Weights of a small transformer language model: vocabulary 8192.
Each number is 50 + 15 x the weight over its row's rms, rounded and kept within 0 to 99. Layers, rows and columns count from 0. The size before them is the row's rms in percent of the matrix's.

# v: layer 11 attention value, 384x256, rms 0.0492, rows 325-337, columns 128-255
# o: layer 11 attention output (transposed), 384x256, rms 0.0532, rows 325-336, columns 128-255
v325 102:38 73 38 34 71 14 59 45 53 58 51 86 30 58 62 36 47 49 02 66 00 46 52 49 29 33 48 37 37 68 49 75 48 48 39 56 40 55 55 59 46 54 69 61 61 32 67 70 50 30 16 59 38 39 47 30 58 32 43 46 63 62 16 39 65 51 22 62 46 35 53 55 46 83 69 58 39 48 53 57 33 56 35 56 54 57 54 55 29 59 54 48 71 55 75 62 37 35 36 45 50 58 33 53 47 70 21 48 79 52 28 40 33 59 47 53 49 34 83 38 50 58 71 54 40 52 55 37
o325 112:48 52 83 70 64 31 27 56 55 99 70 68 50 35 52 81 44 52 70 28 74 57 58 51 57 56 58 64 56 55 75 44 25 62 75 23 48 75 63 47 53 64 34 36 36 69 51 55 39 54 63 42 44 42 25 47 43 26 43 29 63 72 58 72 48 56 44 70 50 39 47 35 45 40 56 57 51 63 48 52 40 62 59 44 44 51 38 39 46 60 51 31 61 60 81 43 60 37 45 46 82 30 50 44 36 42 10 31 25 30 76 58 45 54 76 70 65 45 63 60 43 77 21 49 58 51 74 68
v326 105:51 49 99 24 43 47 46 54 46 61 43 54 46 59 55 46 59 45 51 37 97 30 42 77 93 40 55 64 31 45 40 62 56 69 46 67 39 44 36 75 46 50 31 66 63 36 27 57 67 69 78 51 22 39 45 58 65 63 45 68 64 39 56 51 71 48 54 37 60 69 41 43 64 55 36 50 70 29 49 45 45 15 60 58 49 73 51 44 82 46 37 52 38 15 68 47 33 41 47 43 69 56 69 57 49 46 29 49 41 62 54 41 48 49 66 27 60 63 44 60 49 71 40 47 36 56 46 57
o326 111:51 27 42 25 53 66 57 59 46 44 42 59 61 84 77 52 36 60 25 35 36 37 40 17 11 71 46 49 28 36 45 40 49 48 37 46 40 46 55 65 49 66 20 65 77 57 42 50 34 52 24 27 53 70 62 74 45 79 53 44 74 54 47 42 61 52 41 59 53 44 49 44 58 54 62 05 36 44 71 22 34 46 38 54 68 47 40 71 38 73 92 58 61 41 68 41 34 69 70 26 17 55 74 45 48 48 59 67 76 74 44 59 27 32 28 69 58 42 52 44 63 37 35 40 31 49 43 55
v327 094:48 36 45 51 79 55 37 50 46 30 70 78 43 46 18 52 56 59 50 54 48 89 49 63 55 61 55 37 48 65 47 27 67 41 61 51 53 39 55 46 60 33 52 45 23 66 57 52 45 45 66 51 46 60 64 48 55 13 60 47 71 78 59 67 18 33 42 60 44 36 25 48 50 59 32 21 60 41 50 53 41 41 43 70 63 46 28 62 33 57 74 69 51 14 29 58 69 44 67 37 44 64 41 30 58 46 65 34 54 44 17 60 58 47 55 52 53 64 68 79 61 40 46 57 40 46 52 62
o327 099:13 51 70 60 47 74 26 34 53 68 52 40 51 53 66 45 54 42 58 44 27 45 40 44 55 68 53 54 73 44 48 47 55 85 61 30 67 62 27 44 54 53 52 61 45 48 48 48 57 32 66 52 31 60 33 54 73 56 47 49 33 36 63 66 56 54 45 39 48 48 85 80 50 66 54 78 38 17 36 65 73 70 39 47 49 44 43 41 24 52 41 45 23 65 40 62 48 27 54 66 65 66 65 51 89 69 71 54 20 47 46 49 38 40 44 43 69 32 25 53 39 61 67 70 66 57 43 61
v328 096:66 68 68 41 20 67 71 48 70 30 55 34 90 47 34 64 50 48 83 30 87 27 43 67 51 58 56 56 53 49 56 44 61 61 55 16 55 44 69 65 49 28 44 35 50 48 29 50 35 58 45 47 65 38 38 42 46 50 57 53 09 46 46 64 34 51 66 52 44 57 73 60 45 52 60 42 36 52 52 59 47 32 51 45 04 53 44 62 60 43 59 73 50 47 32 50 50 53 64 29 57 62 53 52 46 48 67 51 54 49 46 42 69 48 64 37 97 35 47 19 36 58 41 56 46 46 38 64
o328 099:71 36 45 33 71 48 60 55 34 39 45 45 42 26 37 46 60 39 41 71 54 49 45 51 29 54 55 48 46 42 23 79 70 14 33 54 62 47 60 59 43 53 63 66 78 55 54 46 66 37 40 62 52 58 72 68 54 47 51 54 60 22 43 21 48 51 51 05 33 34 58 31 80 55 53 41 43 69 52 40 36 36 36 53 35 69 45 41 58 24 51 51 53 50 45 68 57 81 49 56 35 24 59 50 15 54 66 66 55 47 52 62 43 72 59 42 31 49 36 43 60 28 56 78 46 41 63 22
v329 097:53 53 37 36 54 55 65 41 50 44 39 33 34 51 18 33 99 35 48 75 00 78 49 27 40 45 53 29 55 50 35 73 37 44 73 56 57 58 70 49 52 48 63 42 50 41 23 66 60 39 58 54 41 59 30 61 44 59 61 25 37 59 29 35 43 57 69 58 66 49 42 41 50 61 52 48 45 62 58 74 56 46 54 51 32 44 43 74 66 38 42 41 68 45 33 59 38 58 58 29 51 58 57 57 52 62 40 51 49 46 63 19 53 90 59 37 63 38 47 66 69 54 39 57 25 71 23 47
o329 104:67 40 51 47 50 45 33 63 41 88 43 62 33 37 34 49 57 71 67 34 65 08 61 53 35 34 50 85 53 78 41 29 56 88 49 50 24 75 55 53 54 78 30 56 80 57 37 31 60 40 51 26 53 64 70 33 63 53 67 45 75 39 31 41 61 57 61 38 50 32 53 67 78 63 43 34 55 62 40 19 29 63 31 60 45 61 50 59 50 21 68 59 46 46 52 47 64 53 58 56 46 31 66 60 31 55 60 45 78 53 48 63 58 43 26 60 20 56 54 60 58 59 45 45 62 39 41 37
v330 085:25 60 83 63 72 30 38 62 45 64 48 70 55 51 56 54 55 63 57 52 50 47 43 63 57 45 58 72 47 54 46 45 49 71 37 71 20 45 33 62 60 53 19 59 26 46 79 51 58 53 45 52 59 35 84 25 60 55 31 51 79 55 45 18 49 37 57 55 23 66 41 37 40 32 32 61 44 38 43 21 23 57 42 51 81 59 62 27 29 43 69 15 56 47 46 54 54 48 41 78 56 37 38 80 36 78 30 70 46 37 43 60 49 42 69 58 22 60 54 61 53 47 47 27 35 38 53 48
o330 094:75 53 75 71 47 63 62 52 59 47 57 32 61 59 80 52 52 52 34 55 39 71 44 44 79 41 58 46 47 33 83 48 51 38 52 23 71 48 63 56 42 57 53 25 38 41 69 67 33 68 46 47 33 45 41 72 10 35 28 48 43 74 65 81 67 47 41 61 46 45 46 61 45 62 62 46 55 36 53 61 95 48 54 36 76 35 55 37 45 83 76 47 52 77 54 69 67 22 63 42 68 52 65 39 57 46 41 47 11 56 56 58 69 48 40 41 76 63 50 43 48 50 49 72 60 62 50 77
v331 095:61 45 43 25 28 54 51 48 67 47 51 18 65 71 63 40 64 40 34 49 41 17 40 57 34 79 51 48 33 30 32 76 37 69 89 53 40 51 54 72 64 58 49 55 84 53 42 48 78 27 58 40 52 85 50 68 46 61 55 46 15 32 56 44 66 70 26 38 60 68 52 40 36 69 70 56 50 63 56 61 30 26 47 23 33 66 43 66 84 59 22 31 37 38 33 46 76 47 60 89 49 31 58 35 43 63 40 53 47 54 43 25 36 52 62 25 77 43 45 62 72 50 54 57 40 66 19 43
o331 097:62 45 40 51 44 35 47 80 24 63 18 53 42 61 59 71 27 75 55 26 57 41 63 27 50 46 43 57 67 29 34 51 58 57 48 58 23 38 56 48 69 46 40 61 47 58 47 54 57 37 54 50 67 49 65 30 59 50 91 41 50 61 51 31 59 48 75 69 64 48 33 30 64 44 31 21 45 59 62 39 50 27 20 65 44 62 59 48 56 34 71 59 94 58 62 30 60 72 56 24 43 40 57 65 27 64 49 55 84 73 56 43 46 38 48 42 32 73 29 61 63 39 29 29 34 24 44 52
v332 092:54 56 66 69 39 38 31 33 51 30 42 48 96 48 55 53 29 50 36 41 87 39 49 33 81 61 62 52 55 57 55 64 38 24 37 53 62 45 12 39 49 55 38 40 42 52 62 41 38 71 33 34 49 35 64 43 37 87 46 60 87 70 58 36 62 46 56 36 55 53 46 60 62 51 21 49 67 60 47 39 66 28 49 34 44 29 50 50 54 48 55 41 64 56 77 42 55 66 35 31 63 49 52 75 56 57 63 58 38 60 43 77 81 48 40 32 56 49 44 45 44 42 47 53 52 49 66 68
o332 093:49 50 43 45 27 77 84 51 62 28 52 52 34 72 29 25 54 52 70 76 51 75 28 52 47 38 48 37 14 39 70 41 60 50 37 62 86 36 51 52 39 25 48 40 31 22 59 28 56 74 38 79 67 49 53 64 44 51 36 76 39 37 46 75 36 41 27 30 42 44 49 57 21 43 96 45 31 50 60 69 58 47 65 32 62 51 60 77 60 55 37 48 20 58 35 44 32 52 46 54 32 46 56 61 86 45 49 33 49 48 45 27 56 62 56 52 49 50 31 61 54 54 65 23 55 63 62 50
v333 090:51 59 62 49 42 48 39 43 57 40 46 81 50 49 42 51 44 37 47 46 17 55 43 74 65 55 53 48 63 52 46 40 60 35 44 45 49 44 52 43 47 15 30 60 30 54 41 53 55 27 49 49 45 52 55 33 48 29 65 43 52 69 55 59 46 39 22 50 49 64 43 30 47 73 47 36 78 36 46 58 15 34 45 76 58 43 25 53 76 75 69 54 54 22 59 43 54 40 49 50 49 42 48 48 60 42 44 40 54 51 28 43 44 46 66 31 54 78 47 45 45 67 44 55 18 37 26 57
o333 098:25 58 53 53 44 63 25 71 61 71 55 68 51 57 80 65 52 44 58 39 23 31 37 42 39 67 69 50 45 44 45 66 39 77 56 49 83 55 33 62 55 64 25 61 71 57 42 60 37 43 49 45 40 64 42 67 74 54 46 30 41 52 65 47 57 56 45 52 45 44 78 55 64 52 52 56 48 31 63 56 61 59 44 59 40 60 49 53 15 36 67 44 34 64 55 71 43 36 55 60 66 74 71 36 71 58 57 47 34 47 60 56 27 40 52 56 60 30 31 66 46 45 51 62 73 44 36 68
v334 094:49 26 47 79 55 56 48 69 89 31 51 34 74 59 54 55 19 31 57 63 92 55 55 45 71 44 36 59 54 53 39 62 53 48 80 50 58 53 68 54 45 56 25 58 34 45 35 37 18 78 58 57 78 57 60 83 45 37 39 53 47 75 50 38 44 64 36 32 44 38 22 57 51 38 39 47 56 43 65 15 46 55 54 12 38 40 44 32 28 31 32 57 45 33 40 39 72 46 51 53 51 34 63 45 52 59 96 59 48 47 47 30 55 60 90 24 52 49 40 85 53 48 52 53 35 67 55 52
o334 096:69 31 53 42 45 62 48 38 46 53 39 29 45 77 45 31 70 65 25 54 64 63 76 53 67 58 40 56 61 52 49 65 61 60 43 51 41 46 29 57 67 54 90 40 38 28 65 56 79 41 81 65 49 70 73 32 41 33 43 33 28 29 68 65 38 51 53 40 42 50 57 60 19 48 57 51 54 49 45 82 42 32 46 51 51 56 67 70 42 45 38 39 82 55 09 43 54 51 44 33 44 63 20 66 67 80 56 72 57 39 35 67 75 55 36 26 54 52 40 41 75 49 71 46 37 44 43 50
v335 085:46 58 24 50 48 43 37 41 45 71 49 53 82 60 65 55 41 55 34 49 10 42 49 29 42 43 64 20 60 50 52 67 36 13 05 60 47 41 55 27 58 67 67 30 40 52 60 62 41 75 20 43 54 68 57 57 40 52 49 39 62 43 46 61 83 54 62 39 51 36 77 75 66 74 30 73 86 68 39 55 67 66 44 49 53 29 45 54 41 68 63 39 47 74 48 51 36 51 53 55 40 46 46 62 50 64 46 57 47 44 38 57 50 47 25 53 67 57 62 49 46 68 57 50 59 56 60 39
o335 088:32 53 50 82 46 57 63 44 69 26 69 52 34 33 35 62 59 63 71 60 48 82 60 69 66 37 55 43 35 38 52 43 50 56 77 47 76 50 45 55 43 44 47 47 37 40 65 31 47 75 59 63 56 38 22 27 57 61 38 62 42 61 58 46 15 54 34 69 45 69 30 54 32 32 50 65 52 43 44 72 57 53 69 51 63 69 52 53 50 38 41 55 34 34 63 47 34 33 37 71 56 38 23 44 81 41 25 25 41 24 64 17 56 38 83 45 40 49 75 60 48 54 66 33 75 55 61 52
v336 094:44 36 45 69 59 45 63 49 38 78 52 50 42 44 35 61 46 67 70 50 53 63 44 56 44 41 53 69 49 57 45 56 67 56 26 78 45 49 53 18 43 61 47 53 44 62 67 35 70 70 44 34 55 42 69 45 41 47 34 49 57 25 55 54 45 31 72 47 44 31 41 59 51 22 40 58 52 34 36 36 80 70 57 39 77 53 57 18 34 23 49 30 32 87 29 41 44 68 38 76 55 39 52 41 43 35 57 52 43 48 86 58 44 49 36 61 34 74 30 62 59 40 52 42 65 49 53 36
o336 101:62 57 32 56 30 64 66 47 77 23 50 21 75 54 54 26 63 40 36 61 40 77 66 47 61 32 61 49 54 42 73 42 37 45 47 52 50 21 44 67 43 50 65 32 16 47 40 53 44 64 45 62 47 24 31 33 16 58 48 59 43 53 65 42 56 43 62 65 48 68 27 51 43 47 57 44 80 40 38 74 64 34 55 45 60 34 63 48 55 83 44 59 62 51 50 56 60 45 57 40 70 51 10 51 42 33 59 60 59 54 37 54 55 40 39 54 40 43 65 47 40 62 54 47 48 59 32 55
v337 083:48 65 68 60 37 23 62 74 48 54 53 48 76 46 24 52 48 58 69 59 41 41 70 49 78 39 50 56 39 34 49 56 49 75 42 89 34 48 69 68 35 60 29 67 36 58 26 54 25 65 55 57 43 69 42 35 70 46 45 60 63 57 56 47 37 68 59 46 40 65 68 47 58 58 37 75 69 47 80 31 44 57 52 39 53 50 47 32 39 58 43 13 59 57 56 47 29 36 49 75 50 62 37 71 39 37 44 57 46 45 78 38 50 43 33 47 28 60 54 64 73 73 40 49 29 40 67 31